Weights of a small transformer language model.
Size: 16 layers, width 256, MLP 1024 SwiGLU, vocabulary 8192.
Training: a variant of Muon for these matrices, 903M tokens, 6893 steps.
Each number is 128 + 24 x the weight over its row's rms, rounded and kept within 0 to 255. Layers, rows and columns count from 0. Numbers have three digits each. The size before them is the row's rms in percent of the matrix's.

# layer 6 MLP up, 1024x256, rms 0.152, rows 961-977, columns 0-127
093:122096133126136113159117146112086123141131116110129133111138119098144163127176162088142154106148102099148122139113117145096114127087144125126173084143154127166112132092130120153152162171157152151110154175132150096105125108135133105120133153109105148100153108115137129088140108137070146156143089171113171126096158144149109153128132140144123083112155122151092110161085111158122144118172
101:136068107122075101090160119140165129162108112126106084154158162134103160168096120155159146152141150086130126147121111163147160132149145144100118167108102131134079161135106107124117163161151082136128153179123112162094074135154132128133139106083149134082114150077137120096163120163134105093091146140152146165139100133123165141141147115090133075113136116100106135143134091125176108143150
101:125144135128147147121147159118124181122151182155156120109117130131155151147161166119091143130168139134109106146149135121128118104094098119127124134100147150128172150153105124101119161065139126098111148111159123105100134109113142170153114141116076127107147149115093118158170133154107129133129157141153119147094140093092149130176140149117136114079108110151123120162121085089177109124083
110:089115133122145154139114132119131082112169079121123108104128124145137134095128128164098105097142089136143116150102119151156084103129140136104162149091114153092125135134114074157118108170138132136135149119126124097114129157119083203151112136124156168173136117137169150151105098122137107110131108136138147128160186111135116154135118114104151180119090129120145136104081142146103135149126
097:141105110147098121142112103154099116126141135123100088123179145114105145166132145117126121123143100117129094146150107135172148172089096089106147078142108119092121148147110123116144121134143149166138177160128152126132145099120135128146140169157166156162155147122122141086160136122168137133203097105141110108146121146120145073108081172135136137115132153104171118143095118152068124096115
100:148133130139126135117163128155084153112140129126132125158114148110089135114133107112128118105098112147126109133106121141115132112123097139139133157151145139115124159111108126141145147157153124113109130152080100115112122168148122141173098077105136156139104098073145104078159099143143148128129109167108151099173117131078127144189163169144103104161167149146132116123134142158133095175114
100:139108141141158144151083128124116118113161140142125131154100158143110120151090139121142102091161111125080145150140132094080163109110177082121105111101125135138125150122162156151137108142111113171132142128123146111170146100094086128142158129140074136170141082145094155142139114103107142126126136127142113141106091200141125148079133112122115124175151143070127105135152125115107118136094
105:109144100096089125119124153141144158088095132141124132150133122118100161090127139120114150143132137108118168136138108141125104117132106180131126124127097132176133123120080130087133163125136130130114146124105104133146112125185097132140126117121120118131149157127142167089120127124162109125167129156123143157120133182095137114106154131111123121192117203144137120139130114119120150133168
115:071086161120124077179090104104140132119094125137112078117113125123099127127113140119111170169119107188055112108135112105129103092130126126134117113112127138129089134129073126122121165140147128107147171144111138123097107128132109102124138111172097171112135125119141149155141144118124130164128074111156117095110147130129116147130113170148123181091099146134122176141120099152107132105102
103:097139144137152145137079089164141124147077143160121139143145145177132135170156135133103132124148156125118120114122100105113139130127156104126152175125101117082137120096132138092128162119147117117117095148153139114136121129086204122101132118165120116144151132141112122148110132108130106106096151097074148129141111142094131128117126093104141111123150064125121118121093117098146150165147
111:129120096105097132141155140129091118141121139134157095117120156098135100136149114087095129127098160122124098150173140116148144142106092131155114153096104140144129124097143103162117124116088108155121140133145162145116138154148112152118122118137131137131109114138140142100137109137132135107113113168141093165154163161134149145124131114134106114119183173175095150105119163110116124105139
105:118137126079127103104149122083164105158114113164143165107126105141077117159107081145100117128168128143100096109130137113116123120107146156161155127121105145124142127134108159100168107139135117133133124120113099138137160143141133159101180145137087112116112124074153119106107150121143108144117104090154130150173120118148135111118173142181074127128150114118088138110150178175116161156164
105:146119101127150093129131209156138158156142132115162142117130148118141141149174086138114104104116119108133126102107107147146133118161140165140112093126107149133154123142143156088126133094138131121152150165086112095131156149143138159131122118117127119158109151096136095106142093156124168096168140131109133114105117137102148170158116082143122105121170144177116134136112107080132164146112
200:127105171115147143119105143114182109095173125146158130103150111130133144129108130157155151137121144108151111118141164127151141119102133134114110152128127121151121110137175156141109158084195155149116151106083131141153145128108149134145133088131114128104110174107095119141129149110116103137123120092096101153142128117144176129119169126134113106110148129123111113104100149185137137163091
101:125115108093146133133140167116110126129120136192119134079170128118069122130126105096125128154093131133124132140156157091121179093121117129102112129136121144158097119083101144171123158087124113147125098116121131108103114139142182110127115152152134110143106121140105133142117123148111168118138140168141109159142159072151140167142127153097118113117120104148157122126140120114094105096107
096:116115122166102107137144099105136120109144121164119113118122139140097095152159165117098146139160132168164158142102125128152165132150098176157111167108128092106127153139092134167184132129119129164169087101118116101158139109110155139126116182145167129146161112124121146133145132133161145158148096122104129113110067129120124164114140133129137145116092126174130125099109131156123148101168
092:117142124131127132140134138131123153175069104165126171142138133120137114121144139133151174145160121083132127105095145159131112108146137112172130163160125143154091083104138119127138131172125144123130121121148070126150132116147134124115162121147173139133098132157145167126128178093133132115155110128098134139171139103131112135121125123157126099142115171080151144189133113122129170142126
# layer 6 MLP down (transposed), 1024x256, rms 0.214, rows 961-977, columns 0-127
093:125129129166124163142154142134144125134139145116150176106190142114126132127123116130109095126108119149105125086139152134128118054131161135124120094161109084133111111138191131224090124109125103156181142171140109125151116149141184081136155114171185112131119176120125121154127164131179165137156109139125114122133144118137099105131145128141144124126128153148178105098121158111156170129125
099:112136165168109146120123121098124114136133141151147148138149142122163137097114135098109115158181156126102143124135103103175162095082130106130132148136141161119150170097140121115130085146152125143135116139148095104139111117101121109115128141095097162110123096113189114150146100127112130119119105155103084158116165139118133174119082160127114093100142174110081125139119155126129113147110
100:157133098115114065142101109111127140104152100143132136118136148138109173100166101108116106166125136120138076081165069125123132154088174137120151136143143147113093166141108185102140129111160084146092128140131143140096163110147176107123149110095125121169128140163114101138097099140151127097136141154134124129106140106135150123107099138124135135133111139091095140083072141107096108130127
104:157170166141099123100148128129130093101138120105073114114125150133095086079135126153128171159120124120121146146130078118149153114133136100084119131122147143136145115116153117095113150111124125154118110104142121146113119120145094138097053156130117124153120122161127113125146115149128091152153125119085138144092089093149139138096140162071119121160128146115128126125134125128126138119138
104:139137120126100151099139098127157118076156116096129133108151120135137130094144122139128161170113125058096127122125113139174137157085108173145101129166126116108094112131125120148116129133081130140126081149105161153149128101116151090146121108131161176173162134110157148164199152103170162042102098116097113151155136163133124091120108121127155152116176110141154087144155088136129122125079
099:142129113105133099103131142094126112128145117150141131119117113146130077101150113144119135157103116129094112163106133132088147140090124132143186128101118141100110111153102172131093129102091108146121097111134114113108121102116105098115157140151142134137119139162145121108099173126075108147087146110165153118101124140149160098122109139116157139161113160103160186137120129144107137082077
102:149142101171103147106168149135139117109094163162107133151116188145094154133155092152167119109144128135151126136110137136121151187116091130116162129142125175114145153106158139082086090133123117147112157125112140163123132088090115097122074113132164153160136187173178109100133140138143118171119124161145116104138132150107158088152124087149115126103096133123141142114104164153149151085112
110:121118099127119079104133094114107136116141146117124106136201125121113126097107160110128123137168088129184126157117148167123112115158115157116139114097107141114146164105161132165130125141149109084123142142101140138178122145128099142156117128095102124166140122111111124145122126141142140120135143143121150144120145144099139138107108127095170144174153194201154133098124113127115156161105
111:125126115184122137145129187142092113139079127084137148103080105118129103105132145124132146153121084118112117121173115133158129125150126126146135099118155111123109146138113143110126111131130100128110116162102145130124129142130111095148093155160153137133103167110132175113173133101109125120125129151141139086109132144144146095096126092146107156096132145113134145149133107146091181103119
099:156094123131097143186149155135132168113142146142144146135104108115120113148101119117143146144153133118127182098152166116130125087153166115143105116141140116123139130126127152127052123123115130152154149149134100138154108142140109134149136125119145146108098153170160125119156124141071163123151100135153117121152101146093136129111122097133125127138093145115145156118142143130153155143123
106:082096142146153078103148122124145154110113181116112141119131158123110093119086160105089145114177151169114113101153121069110134090136123128116115091130154144128122111083129105132127119090131117113080113139112144143115099136155151150164130111115133144140126142172152168104111095113132141118135118096125142158141111123148118116117130094124108146124115134112145163137090158152139188110108
097:110141114113130114150119164095143144112144104125125095088125118128146149141139123127149133098098147127119112120148131162096138122138190138155149116136129144129100113149174081131159113112128127138104139089101115092106121133127094161078146085130157109113136139117137143152142127192138133131083133136116103122104178140125117148121155099121166128104171172113185106129169127163102132159126
104:130114183121149082100148150138117119121132115128153132149133181094108135120134130123137154099125144131164127163121165116096128135122148123161064098134109170115106121086127111123126074128099137096128117103123117097112120142155153123130105127107126137129133136140146126100171110134123123092123154114113149129162158119144122136134165088133155128089171150147100168166128121104170110141066
189:129140148115123146123112136109140107106140133138141148115127132130139132127110129132149159134133140121141113112140137131152133105102121136119131146131136114151120107123139144128135143107148145137121129113116123128131148123123122135128128099112120131111114146110111113145106160121118105124126114098094129143126116137123154127130163129126129120120134131136115128106124146161124136146111
103:076100119133147183134138154090118180166139154139119124092189144125087147109153136115132098128180112112139116125142151111134091137114139169156130141168110168091137151147108155091146133114103131096132139137154120128104083146128154113142144104103135137103136136171150104130153124097130144075106124140105130128086144103119134167120144126154176128118107168141144159084117145168080121112137
093:100103123129134136115153133080142124149143156133110106111129176130115159134097131100121121139124110163091160138144133148101150139133151103127112086125135157126101141106161160054100137151103133099087148085123105117127094136117155117170106116171146156092111105128152119110099102056106096108176161143137124123128107127114152119174130114069125126153155113094135129150132135107136092151136
097:146137129133102148145152117143099119104118137121131125125126112119079115167116158107134089137110098138124108168080142114105077112120158098131126140136110115122105167149101153141102120087152135114153125111171126099115139111146138084136142168165132122097138105121164195110131128160104117118100104172158115140154125124144152142125114154131086122150107144103107147109138113133145094127126
# layer 6 MLP gate, 1024x256, rms 0.163, rows 962-978, columns 0-127
091:179119091156121143107112118142183069120160103160124120153126109095137132161149155132126140124134100105153128147137086136104104131135126151103090131128109161104139117138087113136146148158139109126111166105096129121117107145179135121129123144107130143143148086119072123126108189161114148129097178147147088141123094159140090149106146134101143118126115118140119144117167141128137162134142
101:108209090110126133118113157111180138088143135095111170116120137154098137146114090106133124145148138129143137129097127145117131123145186106156147126158093138131099105112164059112151160151109129121113113128088118191142144114177114137105094139160129160153100125115130132078125125111128151095121141132105169114136174118115101093135123140180159137126164146125126072164156141132112133132139
105:156151099130106125152189115123128119135128151146130135102108137119092138126116077131100150160184142210136162104151132102120163071104117154143152146126179167147158123083143092136087125078144131080139142113112134134116140132110107109152125115165128131141142129095124109114105159148121096101123116121118097133118119099148128152139136135100178114118113150160172120135155165123091145118129
094:129147116147095120164117119103120175121159127152159176188116130119157155078156107122139153102083147126113116145079154160162098119100127106090101157140136105131102065149115125148089128192122121116116134111157142109148110130117106132164120103115147154123141159128114122166103120151142158115130131141100119154106094116111146149097135145147087163125113167139126106126100127127140113113189
099:134103157125121127131126128124095117126117138108086123149139137119109128115111122098177130162098089130139124115104164142135077072148129153063146156107127099119130147143150132158136143130121136128175149149136137185147132123118142150155076104111104142118155124103134135173169118116119143130173110132094098158145110108122127113128149134112103135134110097142115085081100104134122076156187
103:130132108152106124127099129121139131113142121130119119171126165125098105167113124139145138104078178093137152099128046147138146088141144111129101122118170151134143116157110149146134150120117137145120153115146185140128119118143140115176142097101163116131152139135144135103123145110141130127136134126134134129122103074129110128154096122158121164117099136117099146119140120108124146161104
100:146059150145136123106143131093115141119139173115154066121149092130101151129111152127127132120160157173089135088120106166123127126122149156083139126128163142091148137140130143149053145130119117137133105148132109134128097153158132118104110118122124124140152128149116141125132113139171197115152086123142104104092135148139146143076128116093156137138138107100145155131099092140147117147129
117:118174168151116147133133136136146109118137118165125183139137138100127093145122137123117083145140136169134172153134150126137116127121161171103117169121143108086136132134154164076164112123149105115141118127126128158155150126106132117126134112144095147174114105130138136147093130162102099148148107156136177144151131170116142149118103091166129165122127168123109126143111129103107172140115
107:127117129160106130111156143110108137138178184129131127127101132131122079104140125139185119143152123093124113116086177071137120079139110149165093134133130113114113155135131140138070146148148165146110115180103110139144146104121087115146137126074106135072091137176152129102117116140106129134106132192167107160096133121115173106107111121139161119099107118151115169109153129131143151120097
106:142108104114088138111164149125128121165144133117109129140084108104095151159158117166127124112142123140146092108146161120127123115131167142092141130173147122090139104107100145157119110167167085119091181117056109163131140145134164128111128168120149133072107140142155148169148161151123132126179100134163145105139104150132184112162082149151159158138170109128098127098141116132132135158115
110:132110157113128177145100148112159103117148095121180118121142080082136133142126153162151112123129129136113136166095114142110128113142106188133129160151078125142127100115152086153127139125132153131161120143097096089098132140153152133153155107111099142093075158128111173149113138139177135123131101120139120133116121096142098095104126113129103154158153108123138136131126154127156104171161
102:061136157103147098152121147090179149131114140118136160146109113115100090149130143109134102139111086195139093062108132105162106133142181145129147091129128120111160138143147157145137150123116141107160167120107138134116157168128112085164131123130092139137114120141137134130151124113133150093099097141111102176144108139122096140065100148146101133155185123127130107118116123136155120136122
150:139134167131117157092146144125142142103177133134147158163143144090139100152120125109128166146126131117144103143130136150176143079131119143094144174159137133142117115119201142127106162137140133122132141094068106131156140124123164112128115119100086137093104126103099134139141163105162082121135100061114098156154131103161179107143152135166128115111140135099132141135099111212127146204114
103:097181144153117127122131125127093076122123139098155153129152134116142144139126156092136094127120146122148159141103116133155127117124131108157145098134129129145119135147117197106112168129117115148062123076125187098127125153180120089100131198138115091130125130113099123125130166109159103121124111079157125114075117138124126109088131140131116108138139126144102102080150092110099111152153
094:128136121120139109133133159122115144141157114133115156166115154106146117104124096094138133135126134102102132126117136119135153084136057118112143114108131120103171109136118141098119165162118141104182091129140114064123114161163116145106121133144125080169093143106118142092126116150125118110131128131131133078129114062132100133140097135105152089116160143136118165105155081138129153133140
094:096158104129112144138163139157117152117103113151120115134123160098127128104163117119139160116154149089136163146162094121162139125113124154115137167162146080137128138138136115104124126094139105145104138136145172125135118095087145184163104096119151097191118138175097152104129141134125091132160158105107150141135135129096115162131102141118136119106119124112109117112128123145095130157153
095:097167116096144120131146113111075127091122113092114129119128139130153139110141115141095131133109159097163102133092136141160151133114117130126134132158124123116180083123128127087037138154107079141145105161098102133132107107140131155162130114110141147109152105109155119143099103153141135128180126123127123115154139167103142169152119150152155124088122154122116162114101149129097134144148